From a checkpoint of a small transformer trained on Wikipedia.
Size: 8 layers, 8 heads of 32, MLP 320 SwiGLU.
Architecture: RMSNorm before each block, rotary positions, no biases in attention or MLP, untied embeddings, attention and MLP in parallel.
Training: a variant of SOAP for these matrices, 5333 steps.
Each number is 128 + 32 x the weight over its row's rms, rounded and kept within 0 to 255. Layers, rows and columns count from 0. The size above them is the row's rms in percent of the matrix's.

# layer 5 MLP down (transposed), 320x128, rms 0.31, rows 183-191, columns 0-127
size [ 99  92  80 104 102 101 108  90 101]
[[ 93 129 115 164  96 154  67 154 108 155 119  96 135 109  98 152 132 108 179  73  78 147 120 128 100 149 160 121  92 206 110 171 109 133  96 102 160 127 172 158 199 166 142 150 188 126 150 141 135 156 119  95  70 171 110 151 176 113 103 119 139 132 148 146 139  98 180 169 159 133 137 165 116 101  87  42 172 115 141 213 128 139 140 109 142 124 165 194 121 147 146 109 140 108 171 125 111  91 115 145  98 215  96 141 126 124 164 172 153 154 130 164 102 120 135 123 196 143 131 112 148 103  81 136  94  92 102 106]
 [ 56  91 150 159 117 100 172 142 112 163 136 200 139 146 143  99 126 174 133 134 106 191  73  97 154 185 128  91  96 108 122 152 126  95  87 153 136  80 123 167 165  40  82 133 136 104  87 139 135 150 139 115  76 111 155 121 169 158 144  66 163 123 192  94 105  77 188 141 110 144 128 114 155 187 152 173  96 118 125 139 141 101 164 181 113 152 106 144  78 125 149 117 158 122 205 109 113 117 129  78 116 157  69 135 143 147 145 134  99 135 137 177 111 142  95 104 108 121 167 165 147  99 116  92 152  81 129 130]
 [144 174 115  92 152 151 130 160 127  56 133  94  66 113 184 125 127 153 172 174 153 105 159 169 119  77 172 132 181 130 140 132  97 142 135 137 143 100 105 167 125 161 143 114 106 158 136  82  98  89 173 109 104 109  89 169 146 112  90 113  80  81  87 132  93 149 115 164 117 126 135 191 183 143  93 167 110 152 147 148 112 111 164 135 133 142 151  97 142 106 131  73  96  70 192 146 159 199 113 135 174 160 146  81 112 105 144 131  91 130  83 139 154 113 128 150 221  89 137 183 186 144  92 110 132 106 106 121]
 [137 102  95 103 114 129 160 163 167 178  95 118 157 175 121 131 150 126 135 102 132 193 114  58 148 162  69 169 114 123  63 153 131  72 161  88 138 178 101  98 143 142  92 165  66 122  99 133 143 132 112 127 114 132 140 144 174 127 163 129 119 139 115  97 154 174 130 180 167 199  82 160  55  76 164 148  84 157 140 113 170  49 135 129 185 152 141 141 143 146  86 116 142 126 142 125 108  61 172 170 139  80 179 121 153 138  99  98 148 110 132 141 186  91 152 123 140 116 109 106 117  83 140 159  96 118 108 117]
 [131 128 102 155  99 125 102 110 125 141 101 111 122 176 101 143 134 175 142 180 158 121 174 121 156 166  97 101 157 167 102 207 177  80 111 179  82 166 148 137 122 141  81 162 153 160  94 163  54 119  93  93 149 122  72  81  96 121 140 131 132  75 117 142 145 172 102 150 167 117 104 101 156 155 146  91 140 124  73 101 146  63  76 120 136 115 151 132 107 119 166 176 126 147  32 121 220 146 113 111  90  84 155 165 108  89 153 134 114 128 106 167 124 122  84  84  92 107 101 147 131 146 143 140 165 145 111 109]
 [124 121 175 178 185 140 198 170 106 197 173  97 112  77 104  78 122 152 142 134 100 147 162 117 113 135 144 155 155 164 155  95 130 171 161 116  93 121 146 109  49 130 143  20 138 101 170 163 143 139 180 162 100 152 128 173  95 106 127 115  98 116 150 157 132 121 129  86 130 112 150 100 144 119 100 160 132 121 143 112 109 102 146 103 128 152  57 112 209 141 126 148 173 135  86 148 106 194 116  70 175 148 142  95 129  83 164 111 109 115 147 169 126 137 127 179 127 143 113 112 190 134  72 135 141 129 120 148]
 [127 111 118 130 125 175 167 127 155  56 152  95 168 143 100 118 119 130 134 126 116 165 153 103  98 113  96 130  99 121  89 143  88  86 116 136 149  70 130 156 218 117 153 148 102  98 143 148 140  79 155  65 107 197 175 124 112  93 150 160 127 111 109  78 130 110 157 178 114 174  78 192 130 108 129 132  64  85  81 127 143 119 128 173 162 139 101 165  95 130 189 128 142 117 115 104 108 105 115 201 142 204 113 159 131 106 141 106 139 180 161  67 134 127 139  82 129 107 119 134 116 121 123  67  95 201 147 124]
 [ 96 108 113 132 162 145 141 131 127  74 158 193 126 107 102 151 146 121 181 165  82  86  86 147 150 201 166 152 111 131 100 132 121 186  94 108 147 125 115 129 102  53 138 158 102 161 155 111 165  81 129 130 108 189  69 147 153 109 104 120 132 143  90  40 180 178 129  96  73 121 118 103 148 112 104 171  87 112 119 165 191 176 122 114 158 119  57 137 108 132  79 127 124 142 108  99 139 145  98 101 191 114  66  76  90 111 137 101 141 101 155 118 112 140 140 137 100 113  88 179 119 159 151 115  85 129 140 152]
 [176 151 117 121 114  63 142 143 140 160 113 125  99 113 139 129 153  75  68 152 185 148 124 103 158 100 147 177  82 116 139 130 140 132 143 197 141 176 166 137 133 119 109 140 101 132 113 151 120 129 171  80 167 120 135 149 153 158 134 102 129 137 189 190 121 201 174 223 146  83 125  86 151  98 100 112 143  95 128  92 113 171 135 140 115  96 135 129 100 155 164  73 126  92 117 170 123 125  62 140 102 113 173 150 123 126  92 130 164 134  97  61 191 107 156 124 114  96 105 154 202 121 159 140  77 182 149 130]]
# layer 5 MLP gate, 320x128, rms 0.331, rows 184-191, columns 0-127
size [ 93  83 106 107 102 102  92  98]
[[ 71 130 188 109 108  76  64 136 168 130 132 154 148 139  83 134 142 118 166 167  72 144 200 175 112  98 113 146  91 139 125 163 132  93 176 188  89  63 132 148  91 105  91  98 124 142 161 169 124 206 101 112 137 152 155 162 108 140 122 103 137 158 136 154 147 120 138 154 146  89 140 187 134 105  83 120 174 139 149 136 126 122 145 145 180 165 159 147 161 176 165 132  98 142 120 122 176  93 117  91 124  69 181 116 162 121  81 160 146 178  54  84 162 173 121 134 121 115 180  90 156 146 128 133 112 140 128  96]
 [134  91 154 117  99 104 156 129 137 108  92 110 194  70 172 128  65 160 123 160  85 100 120 159 108 190 115  83 163 117 144 120 152  69 161 135 176 137 154 142 134  93 131 114 144 154 115 167 108  44 120  40 128 104  78 129  94 134  91 136 159 149 117  99 170 160 147 138 119 127 160 114 138 132 162 153 125 123 145 100 146 123 154 128 101 111 109 166  94 117  91 174 115 104 158 107 171 101 158 139 150 187 166 172 169  64  78 117 171 151 153 165 158 115  55 123 187 182 120 149 179 162 150 114 163 134 117 141]
 [149 109  95 139 112 140 126 133 129 131 151  60  85 100 112  82 130  98 134 146 102 126  79 148 115 119  56 136 163 123 101 155 128 112  25 130  86 116 138  98 119 122 137  78 121 106 128 180 118 138 118 148  78 120  97 136 158 107 159 130  83 129 166  48 150 120 157 140  97 141 165 110 155 144 130  86 116 109 129 125 110 161 153  89 139 117 139 114 132 140  76 145 132 118 161 208 136 151 156 130  89 102 104  94 158 103  76 212  99 189 125 109 131 143 196 152 168 204 110 138  98  86 161 165  96 190 103 170]
 [150 101 140 191 112 116 103 146 150 174 156  98  94 128 122 164 155 114 143 159 163 105 136 164 131 120 186 136 163 137 101 129 151 194 154 131 102 111 140 183  88 121 111  61 141 146 124 116 166 153 117 116 137 141 138 124 112  72 184 210  88  94 141 143 142 166 178 167 161 140 137 128 110 107 100 104  75 193 159 125  95 127 144 115 129 155 111 156  75 152  91 107 163 144 179 144 115 106 157 121 108  61 172 184 158 142 131 132 146 198  89 102 103 146 137 122 144  91  77  81 127  98 153 200 121 128 126  45]
 [150 110 116 149 109 102 119 123 192 174 156 159 128 117 110 123 158 138  73 121 154 151 126 115 112 161 123 125 128 141 160 112 117 141 105 163 138 128 155  96  53 216 239  95  82 129 118  97 159 104 169 105 193  71 128  82 108  83  67 150 172 151 123 130 152 139  55  89  70 157 107  94 107 148 110 115 119 144 127 136 123  98 159 169 125 111 152 140 133  92 151 146 180 121 110 105 155 153  93 100 124  91 139 123 181 114 112 112 182 108  99 125 182 129 157 136 115 171 174 143  83  89 157  83 118 168 123  97]
 [140 200 126  97 121 135 156 127 137 106  98 127 162 126 134 145 111 110 107 114 183  84 174 115  62 166 160 109  97 123 170 111 122 149  98 158 141  95 129 146  89 108 148 146 112 105  89  89 126  92 148 121 170 112 114 110 108 189 168 160 121 120  87  76 159 102  92 157 144 117 163 138 167 112 105 167 133 146 143  90 205 178  94 159 169  89 110 171 182 166 130 101 112 186 138 125  89 113 158 101 124  99 143 118 133  79 102 102 185 115 111 162  17 158  98 132 127 158 116 146 101 171 165 147  94 171 118  61]
 [105  85 164 148 139 160 169 127 158  75 151 163  85 128 100 153  65 151  40 160  72  68  71  97 177 117 114 171 140 163 188 112 123 153 131 143 125  89 114 147 115 162 124 114 117  84 164 143 142 118  95 142 169 101 202 186  93 133 128  77 115 107  81 134 121 137  82  94 116 135 123 129 120 164  61 154 132 143 146 140 179  79 119 129 161 111  92 124 150 183  72 119 138 112 102 127 143  65 166 138 126 140 125 153 124  89 137 169 189 111 108  66 117 181 111 129 156 138 159 111 134 117 174 129 121 103  95 141]
 [174 111 115  92 167 141 135 112 183 131  64 138 115 177 122 123 103 149 155 105 119  94  98 129 116  95 132 137 112 131  69 154  94  62  95 113 135 109 135  76  60 106 134  80  94 159 120 133 144 114 142  97 179 120 119 140 144  42  58 102 119 109 170 107 105  54  88 111  97 178 157 107 121 128 120 127 103 160 102 125 171 111 125 124 150 108 108  92 101 117 146 133  92 123  89 118 123 183 104 123  89 108  67 193 119 107 106 167 179 147  78 129 151 104 119  86 119 185 118  82 149 175  58 146 112 183 139 135]]
# layer 5 MLP up, 320x128, rms 0.307, rows 184-191, columns 0-127
size [ 83  85 100 108  96 114  95 102]
[[147  82 182 131 168  85 134 112 107 134  49 116 112  63  92 123 102 156 148 168 115 132 120 145 112  91 138 147 115 161 168 173 119 138 129 145  94 124 111  83 134 104 107  83 144 109 137 131  95 179 107 100  99 147 186 171  95 133 134  81 124 126 156  85 109 124 108 126 118 120 119 165 131 135 122  61 109 176  69 168 125 118  81 179 126 184 146 164  94 155 164 176 104 139 124 157 116  75 119  61 106  77 146  92 149 183 110 146 133 175 129 157 176 142 109  65  49 105 134 109 192 155 177 140 139 133 137 151]
 [ 74 116 166 149 144 113 165 159 136 140 107 165 119 146  91 164 124 135  92  84 142 177 116 109 101 133 175  79 163 178 105 145 108 146 151 109  84 147 113 108  58  95 122 106 167 112 146  63 150 109  93 133 139 117 143 119 184  54 162  96 160 142 166  87 137 113 117 101 162 158 185 163 140 120 146 134 189 160 126 190 147  97 102 179 146 155 173 150 114 168 141 157  96 129  45 141 138 135 142 143 138 102  57 115 139 141 135  85 119 149 133 124  39 139 138 107  89 126  78 101 104 127 163 194 148 124 162 147]
 [119 116  78 143 124 114 198 132 184 117 141 134 105 150 139  61 203  66 136  83  91 136 164 100 116 185 107 124 189 108 122  65 180 121 154 135 133 157  91 104  86 146 142  90 153 132 121 136 150  92 152  92 129 161 132  98 144 134 128  80 173 174 193 175  99 119  74 119  94 175 114 125  70 116 108 133 113 100 132 118 139 175 168 161 171 194 154 185 141 102 135 183 150 112  78 192 147 127 157 140 103 113 141 100 128 152  98  91 116 116  80 124 138 111 128 185 105 130 131 129  98 164 164 121 126 166 149 137]
 [113 160 124 130  98  71 103 113 133 163 117 103 148 138 189 171  77 166  77 163 128 172 118  56 144 109 171 107 141 154 146 119 163 122  84 101 126 136 132 129 121 180 129 138 118 118 148 119 171 117  79  98 154 143 102 101 148 115 133 202  89 102 175  87  67 197  90 102 125 114 114 160 117  96 127 143 198  94 136 153 120  62 141 167 143 135 149 125 106  87 125 147 125 149 121  94 142 106 124  92 146 138  57 112  90 159 135 174 106  89 132 107 191  97 127 138 102 114 136 174 105 144 112  98  57  69 166  64]
 [162  94  81 107 142 149 133 130 106 147  83 158 142 123 143 140 144 169 188 142 148 185 109 141  90 227 133 108 130 133  88 123  87 113  80 117 122 113 161 171 135  75 143 131 128 103  97 106 120 107 135  92 168 214 116 130 156 117 130 152 122 145  92 136  89 115  94 126 121 112 154  87  95  51 144 141 117 141 133 125 132 125 119 118  90 145  90  70 114 125 181 223 121  92 167 160 102  92 110 101  76 193 114 145 140  87 138 131 152  80 170  90 140 158  59 177  89 146 116 102 130 101 132 144 162  98  96  87]
 [145 150  95  82 119  88 122 150 173  93 117 118 122 139 151 119  66 101 182 154 134 109 104 163 158 101 139 105 141  57 148 151  55 105  35 131 119 152 180 152 170 156 129 146 104 143 143 163 128 141  83  77 107 215 154 145 137 148 119 110  84 178 115 134 151  57 158 181 183 141 119 111  94 150  82 149  98 172 102 140 162 150 140 112 138 156 153  75 131  71  96 154 116 177 152 162 148 105 152  89  75 105 149  94 159 144 137 140 145 108 120  99  83 142 107  82 130 158 128 125 143 144 145  76 118 110  81 136]
 [161 111 154 131 203  49 122 134 123  46 131 131 113  99  96  95 133 125 125 189 101 137 111 170  76 136 124  81 153 168 134  69 132 136  92 154  75 103  99 123 140 151 110 148 124  34 112 129 165 113 153 125 169 162 147 124 107  85 151 123 134 142 114 135  78 166 127  94  81  90 111 153 162 168 147  97 127 143 111  73 127 164 180 104  99 130 119 125 159  97 127 145 145 109 130 122 147 163  51 113  91 143 155 155 164 123 120 153 136 128 120 134 141 128 134  89 146  77 185 141 130 182 111  95 147 125 109  18]
 [114 182  90 157 123 191 142 184 141 131 124  98  89 107  77 135 118 117 154  93 113 106 135 100  79  98 145 134  92 117  57 102 147 102 137 173 156 175 116 147 133 117 108  74 205  78 179 106 113  74 132 143 180 123 180 176 124 160 137  91 103 110 138 174 152 109 145 111 172 142 117  98  34 122 108 163  86  68  97 153 145 154 134 133 120 141 102 107  88 126 127  99 135  89 195 177  90 109 141 163 174 103 124 114 146 194 126 134 182 103 169 127 126  81 143 113 148 107 151 118 153 161 114 151  90 131 122 140]]